python train.py --hidden_size=96 --num_attention_heads=6 --qk_norm=false --bias="none" --tie_word_embeddings=false --parallel_block=false --init_std_qkv=0.0763 --init_std_o=0.0539 --schedule="wsd" --decay_shape="linear" --final_lr_fraction=0.0 --doc_mask=true --max_steps=5809 --dataset="wikipedia_en"
Each number is 500 + 50 x the weight over its row's rms, rounded and kept within 0 to 999. Layers, rows and columns count from 0. Numbers have three digits each. The size before them is the row's rms in percent of the matrix's.

# layer 2 MLP up, 256x96, rms 0.0815, rows 202-224, columns 0-95
124:562547526483491547455537570550472540461492557545640565482499393491511445582499499513557517391506433369486513496562554482485486447412551546459365461556527491462508521533593480524439530498496456552533601483504518465409489525465445518494565439492461565485543455512505528509492535577559508467
149:517499552520542483532509486460562419475510492486436539370434499505487495432500504525530406483498477559457502508406420488569449539430511486563530434441554439451498506387509482517542481572556446608512466544505496605530578437479536472568481430408500482443433409394452512467479482479498490442
048:580504457505479507558464511457502489434511489508528455560523508544404521538504550523560566473590382409466456497511534609488542507484456448543502481549401417597521491502400512472376516568486534512542510481473582616539468458485542500554474442495572545481501532550580484426547484453506552557
129:549490631519466516542376510509580503471486458488519523469456542521479424421503494493573523481475501513539527545479519544442472469606500416495584435502557410472538388527520467428480582471503548469536456484454569530565623526501506400532423438441455446519559449527483475574457513494514445479
086:592505439479504493481488626485474489489502466532486425432476499497464514432503488459526494561508534387490502488474539492360501474410371529466407571513483536543463534461518591486517496497419498609509503470481487485536513430515450560470483477424615463457613510513495513473479553496419404478
030:552511482702477541529500474532491503530460472476480435458521579438495476553546524508534587415489676593497499424501491430482483505498527562483501477581405545488535501512503507618421415495561533550533483457553520494474561518431499530527572523543464500459521528541474467454470514502538507511
117:509466466506510469458532428475575496487477515442453562523432473543462506425496506550501459542545457586550424594431404426431464510536599398428488532530544526409492475568428519573499511467485511466480454510522402398595463540520605520560487519527473430494471513529582529487456517415506456512
137:478558471544562518501479520466425590539510455552547478529451451499529557542407484509514547473467488484506506397579465543555464556520446522453400549529391500495471476490554603526472490461417469473436492438609446529440415517487499533497593483551378465469556585521550609511480512518541495457
025:527493504605503461425473514480469531486501468489519517504457520499521509489453471513637624522782584474479559492451465513512527505469448499525522439570476469507527403514469498494484515543565454474512491500419531467526452509499552500551601501504504526465516549484501510458532500512484479586
092:533549460425429501555544492525557452494535502519486452492534474508602497568559493544463493423472449428549419570561464519569605436521471442423458448487464446449517562464537428469565446431471472510564512472484587561502549398455477537420428520460502438461513478517532477418390532530483580526
116:480515487511549573448551519431603520523433492430500483513540533466565564448438532483497596404455451436508451553468471497458514505563462572596453570454462380586485453564420442538466462573447487495517465491503597490518471560524558455578547474505562442481524531571453491442492474428441499452
158:596517397508447545543530512447417503571476458487552477479449523441582546478525553542416518476509451453370473469481441429474495488544542452494457493546509456470484540510478478482584502452533397364500514493630437517481493566565460484540493547501394499467532494526593437525462467427496480465
090:498551465449455508438456479490455553551488481431535524492452435450422514494484605497554397471429532524498501543579500411549552460536647423537567517463468405580501535536566449592548482510448479406562504458502501519524519404425546466457469459505553459544496576523541447544519480508502519425
119:555449511507515442502447642492447487511559407517442509532599515573492561452399446439430588435473543531536582417538401519428499528497489527510472588511509459510430527482502527516527456553436584530488539492552540481447513513541427478500549518529416503474544431424521467591448525539543464545
112:443489536521499468515539570555532502470598564518579446496563483490478489525384493500506585448501555471595439505500506493474494506550484476516498568519474451475404483498523447607517570473492461490601520492556499501390428601489385505534507532467543592457617393525463488469517522552574473481
117:504450478542499469508420510507506511466506490532455499551454505575369387543404496481571506428554488515430529532421541549484492471446535491564428429451603518481491473529500451485525452515484504557527563540538418525486528515550452518618426524503408638438533446402462491460538456486542504456
151:473522525532536539580504496422463559550576454556553487576564397481553481450485545494524481441481502463544538522447530543455399436543498540542509521521565392524482546618517420491449583566475496562497496492527517421487525588488439459521521527444579506467501418490375431546476453558522451438
099:407569452535480524455443510465515502568497513484557472532568397575511582499515521492544486454495494496442483388600489391537422495576565483582413560510535402558416517501510566488539514377511469451505470515537477403511502454493464566435517437527523542503469512510615482493534457493514497456
113:470568551505433480476527495511454504496463528504546567489498544526501449499584607540533451579476509494464455482452463565533484470577541431593462488561504523470486422466458510498513460441488586536548420555524542488547465388338522448388502384473448544555437560573548487490531526542476492509
074:535580493451361537523582527489511527508499517410490536459489453603525602536477552522615596483514558553504421535624472438542488484389573513476448531433462444426511478491487501520545433531510553494459537511527460481493486490449474478495536513552622482538526572549520494432470531487472571474
107:492559481457449484572447506454520517551541508508573410612504557468497520484563513501418557448485449430488516563529428558436497503513551502500521486532608460539473363526488534515584496421493457426485621494582471423510490590485464545458492529514547568475473470521576493538445410506547411497
069:506540467468578497507540500520458508543476502432467476492373552528622476483461492514489591481621705546475520584516468404536519564495476527440523493459515565461490440433510467499520503415574477464470501470474456466513506458606517549527547442490451461481526544445422497501466517503546523552
108:499552523563483448450467421482428431500476523502475562465523494522435591507457526534447451518484473477500411411512465365604561450548570459531496533502533451492484523536499510523437462479488510501476413508505512482519501429543531440487412488475496373549568496609496456473444507487335529434
# layer 2 MLP down (transposed), 256x96, rms 0.0792, rows 202-224, columns 0-95
131:507544520519491560516491640535490562513557538538576567478481501531505491612469472525521482484530507408452461421598524449502487488447446525537373482471530495542547536497566460492492478477530424538560565468537408445429405562531465574547553533497462543427551608487487531465484451613487479508
136:528573470512495438481478524618493415511551490446511568510478573505557534500484440510464406472564517546566482506426489494592548447485553502511520493550462479461644501459483478566464596447524489458542426586499492478496529539496539420579442446558446518537447416517419439499504422484403550454
037:463541500448488506532458567391478451442519500495530491585469548510426523528488510524515486521533567473525424481569529535594489508482488419581408499449459432482433451522407471517557479534518522493540474516548616555518526475441465428575424507434502627470540587603535469392545493488533547523
130:435457481559507402414468346536516478475426509448462494551474607547499502501531593544458444497430480464444476576388509499586531496457524435578487517486522457475551521447590472548490454591440506477517564472539577511484472503511475549473448509511496558592464551499493509469613477491465542562
090:545533410399444529520483544522511596477571553567511468489530481483516459592492368429486507449480468447528516511547456498504557475478488455520471464536463493458284572495468473421431488525594423487462530552530482531467533535491526511604452553526460484465469536475484459520531482456470582513
021:348512436510404531483555512469469485502502454562455522538458457491524549353490546480592441517566498582431502494396524502540474425438541572507408571461463513530521503507499533471553544501509481539483548507471499407506516447555434529503563520456470598425474520465497477510518511505617560432
125:510435477492543476439541366490503511499432503469493466555431557583529439397544527545526507532543420505577511556356491502441465470482607371445494475559561537481434479579424499506488470505476522505526476512471406510557500503521635511513457495516528456551453457556524517539440541467502459476
132:546496484530508519456498569416493496526652507545520533447455543479455496521523465551494493503520512559469502501482521476441430525415630480485487426428493428520513606480569516592591506429505432505466587463512384521523446530510517504440518565507408563431445512485513594507495513583466421515
015:524494531474461500514504571549559453544455462461419619415504476574513571503579548539466535512524470446506482533436535517481521392415552467519467592510569544565498497471517497495424612509494556474554418514537547500459494478525391533538544584436529412475587520567485495510549460529400549451
092:488510569502553480473461438458448542474574509483494532498474537440474495465526489550492442590513533509456497448523548408481406558481506542487454622474464461507610481445513591549556460501539464475458587490545441520453482542528597469603530505498454526554411587603481525550562399460540415506
114:438492493494530553466536525415596544545395510431501489514540531523575545447448540466535511395561461457489422521451470435432564459577489586571456578475543392558539455529432468556523463528438488523549482493507591502504470544474568414555551476509546452491454482599436478465462467500462557446
136:459547623473472519521507523587614444476527516498439523566548548496401500521462447504510541541465551542684504537498526588461499482434439553511518518482480492520386454449522562496456531522527632504479495510451533476483452486474472501479524447442598476497462593503414521515555568487508460484
091:534517543528475514439393463494445554485566447528544523538424433457451516513421561468573420493483544460516478477554476440570554433519511451597526525535507411507473522583675461529559503546409517509543492436558523540479443466446493553471546489582589505587448522475478512527493496558551497460
130:551501454532528482522402644465487565564499493547599496518603479422458477559459441524480526455455525516483495491502409508463520557458527556471480575480482577539500530597441539548607568584521516532489525423495534422471434541519492567459471514561473538447486438513453554633471502544497453491
119:518543448445474542469452638407477553504629482485566426522495489464484512528436357503520462411532482507530494536463483490519500470450493582554421500484490517534448463560499471568503532552615414516524406416460466499507433548475500512492554529540519454481514399490412471539437430514477483531
112:467424410508514518520509480504530504523592516476482544531467612531455445603495505484495481425422543453442530479492513543473459501486521545508481398469578573504541479567496448488498502504485579552519630501558441559471486545531466551500401546424418578459546519421469462436489452476573525367
143:424484512507541532489461571395458603549573435523524492506536410480483475472479487470469428424450468466542492467416494500500355447520463544531423543491507479508556506596507403539453506555521413528560481456452543440522511543565444549412487529493525556481501396487430549543444396521506496492
104:515547488494448518462456689382504565498584468514543560553538397527490526542380466463490462436516541478486475492538446479566509533476580568498605512489528535495471487568413478522491538539417418495496504452500528419455505479452531518449520405460532554438535486483536549502464517480443442454
108:461515509476458530451492570468534515517525533495474371432469408557552435480501388427507531479459468498590577474490555532450474517515488576484461542483548527534311577485506427452436535519612468503435467490458475408569524538518512515513572512448476449534428493487420509522460529487507452518
071:588522441493565445450486506542451556491565512486504527556509540517564464544498480440562545544549522528417437600609492538482433522562602508463498419483555455477505556550483370550458494537487487540531519459477445502591475473466455510547581559513506660522519571502421422531519524455511499503
107:543507502502490492506570625513468448533530574472467550542470532501520520521464424503388554438472471539529520438575533486387447579448496626470541501527521535480485486484536491531502564394500486451469572496513451556515545575504372497499559449497476474453555608449503510496440521590612476496
053:584494440541445447440545553596480457483622527487566460508511515453505530514415518538504518638562515453450502535509569488452585554517487520416485626489532547451475503537522456540415436531514503553472558459533426455539521427479508472457491423476428451485572436427469482509502506414562446513
115:499541512498468507546446501496480388569422491455527517502509485501397526428443472507530530490518474496432413516464454409551611530515545392523470524498490438437550458479496536450485464507481489478480407540493549557474505477438610440552452475438588448542513451590474462560540503468332484517
# layer 2 MLP gate, 256x96, rms 0.0845, rows 203-224, columns 0-95
139:491584471525473529460543492583424577519370517478528484538504503464520430518516517500512522495505439475579506563507607578423508461603533556435517528549512553512500519564458535528432497425403645431520520457536517425521463505455490508430570540529487478585562576525501437511530547508437435479
042:508482550461498439487458532517476456543501454534503496463441529523473444497495492527354414527451613603479535517480560513466512457573473508576524397506452450466509545350488517508499475385566486561478525468347485497520511475521588453496502558445492542506463410539513532506575497533461454538
115:424459433534543484411563361558486465489426545453449498540487492457516529561547591513427495514509486481434435536451461494591544510446519487527470530508465543458478560467530440590464394509436469503511534454566486485471450484490482532498569525521512538553435585486566502443644523476429530600
094:580521482540525515487542504508505438525449470468397562452424536549509543365554560496512492545500520480442454529400538436413496461494440511490476519481594456465494402505558528543468482519384541523545469473412544483551539470530488444397515424564553452491571536498538450427479552491432422437
032:554476487436518466600515477520406495532516520510483490530478483521570487462475551453356335485595498278486489521537527428510501543509496498518496495533512506450502519507504511526553457423478519482502498506587527540478547564557491463507483415391537476551512562435500554532474532492475520478
123:474489541548459541546539510543491425506459523507508507459499506440564529539563517494486563474437518453445503441500517571617549514544476548589523442482423444501557542422533480444464463556441458511509508544517554490452625441481372432549458424485518568528516475419471506494687502504466529484
129:442564480531541461514466426525448521485402452469528443609510496515596549513434535513509557508504500473517511414527540549554513549576405502478426553549380503464538410476460522513473498512432532474405407471555541506443468520530462480594568441531440435492548600567513523512524535426546548470
026:539478524438485517397502509503468499476517534495522486537554462492489458505522480533563427472421633302484509477480544513485495463532528493488468545273560516429475489453517546436551532501510468607549529509498456491499496441500492490508400473480448465485471523544502457549501488464473429529
089:504462408541444481493552485552474501548509576475450515505473431563523468514543561466469591446462458492484473633600516550492554433579560396454507454505486450474461588474541449469530529524480523526556519525500487501534450564479488532328526525606515410469504417483498477505461570446487536441
114:444474556533532469467469405574517445435497453532465532543540461573422453501534515495554482553563396493472536571445470537562497472512561397561548437421523443416510500433509448466461535496542540523570452430454550596506559490475480515504429432412575478506481352495504461466533531480457544476
139:591471371519438509523485545461333550477454513479566497401430547437517509467566507504417563429525504413407482562511395467507494520516550513501502509542508447500496508493419417497496531492462458478492557500547439467540446505545540468546483499466464498550596376529561487524464452547481471465
091:414524503496508404453441487479568529480491574449481513517530453548437438470516513515452508533441541480542521615417522579529500488506464470484504431618522565560499563486553455379411537508545491518549435486488517489446468541503433478513356410434452553443534419580496485498562464454514478530
122:591427531543502500505474518544460420475474480452336516453457570601497571456433503454471474522492513512572544457505515511480504495511522480532497542560555412484494510450494483520510377516377602492439487483509470485490541519585385407545509503487444450521514430476531415509508561453539526577
120:443390541556517448536514443618530412433500600488495563459502551580535439490468543511531528550497461466604439464514474463485507516540509372469605432554504453429487465476550484561462503451439497533504505568490478491432485566532411420519473472544500565522552555556509505473565566514573521545
119:427528500468437474374521461516567493457488521472507493509460553580438417582459468433558540461520478519467584509468512531423507455443495497501457431435572534472484463490537434466556467540481599498524530550518489505438543612375492515516462484472429573482484393410478456479496481412586523434
143:499437549554528492563475426517455520453481471504470493531487452525551479441561557492548458522473498481546532523385569465475416465536521533497576430576619422440531575578392446486381528520480536581462506582468516464519585549511409393530484423467521495518450440523450475500526543508538491497
107:450529495554438483498485395571536437517412545431474453446540498544501543481570555484506509491484508586479553435557560457571426458590537478571407525582555423486455528403530564508532488416516483501516418559548433457552546510580396488485481547552455506529460503521604539473564485487543510504
111:366512553531478489506533580454456505520522529551529410435512534463563414497550487472530493561484493473481516436486466506531495488512431531560458591565483553590457442472501557444548485404525503465478452573510462342545443434443441500415552516404481473490475551533406554567481525515526461540
073:465521567423414567514557480479510409542484511458457504482473437546508587491536515532456576485512507484498589435491571460506582499458454526493491550629443517480532539479520575440470495436500556459413450561540467493375519507478552439444407518527501426469518600539552575452450502544509536404
109:451575481442467479567428427473564544499515487437574445575512547461534506475578568540436546463518462463507524587499448563440582485544553453554516436553549394524499368484519455509573528463481475424502563490588471417523571545488487562512439489513603528486480485570543459485517413478498457481
060:467542520523601496587490475433529562470438488548454546535503491572530486517546496536436416446563399522511458498523428504483468445506583511510538424395478420560464477412494471504601513548474492501482517526442548656572471520507568474518508551544572511526418557510573455459501544529435554548
114:434487437507496548477503504517570547451460538501525486565447576526561502505529526457550510485494426471476558625445435567370543518465497466507517428481530525498506537522443401512512519585496528459560593522487555580553552480481532522594495386513574566493468514382587439488573461510502479561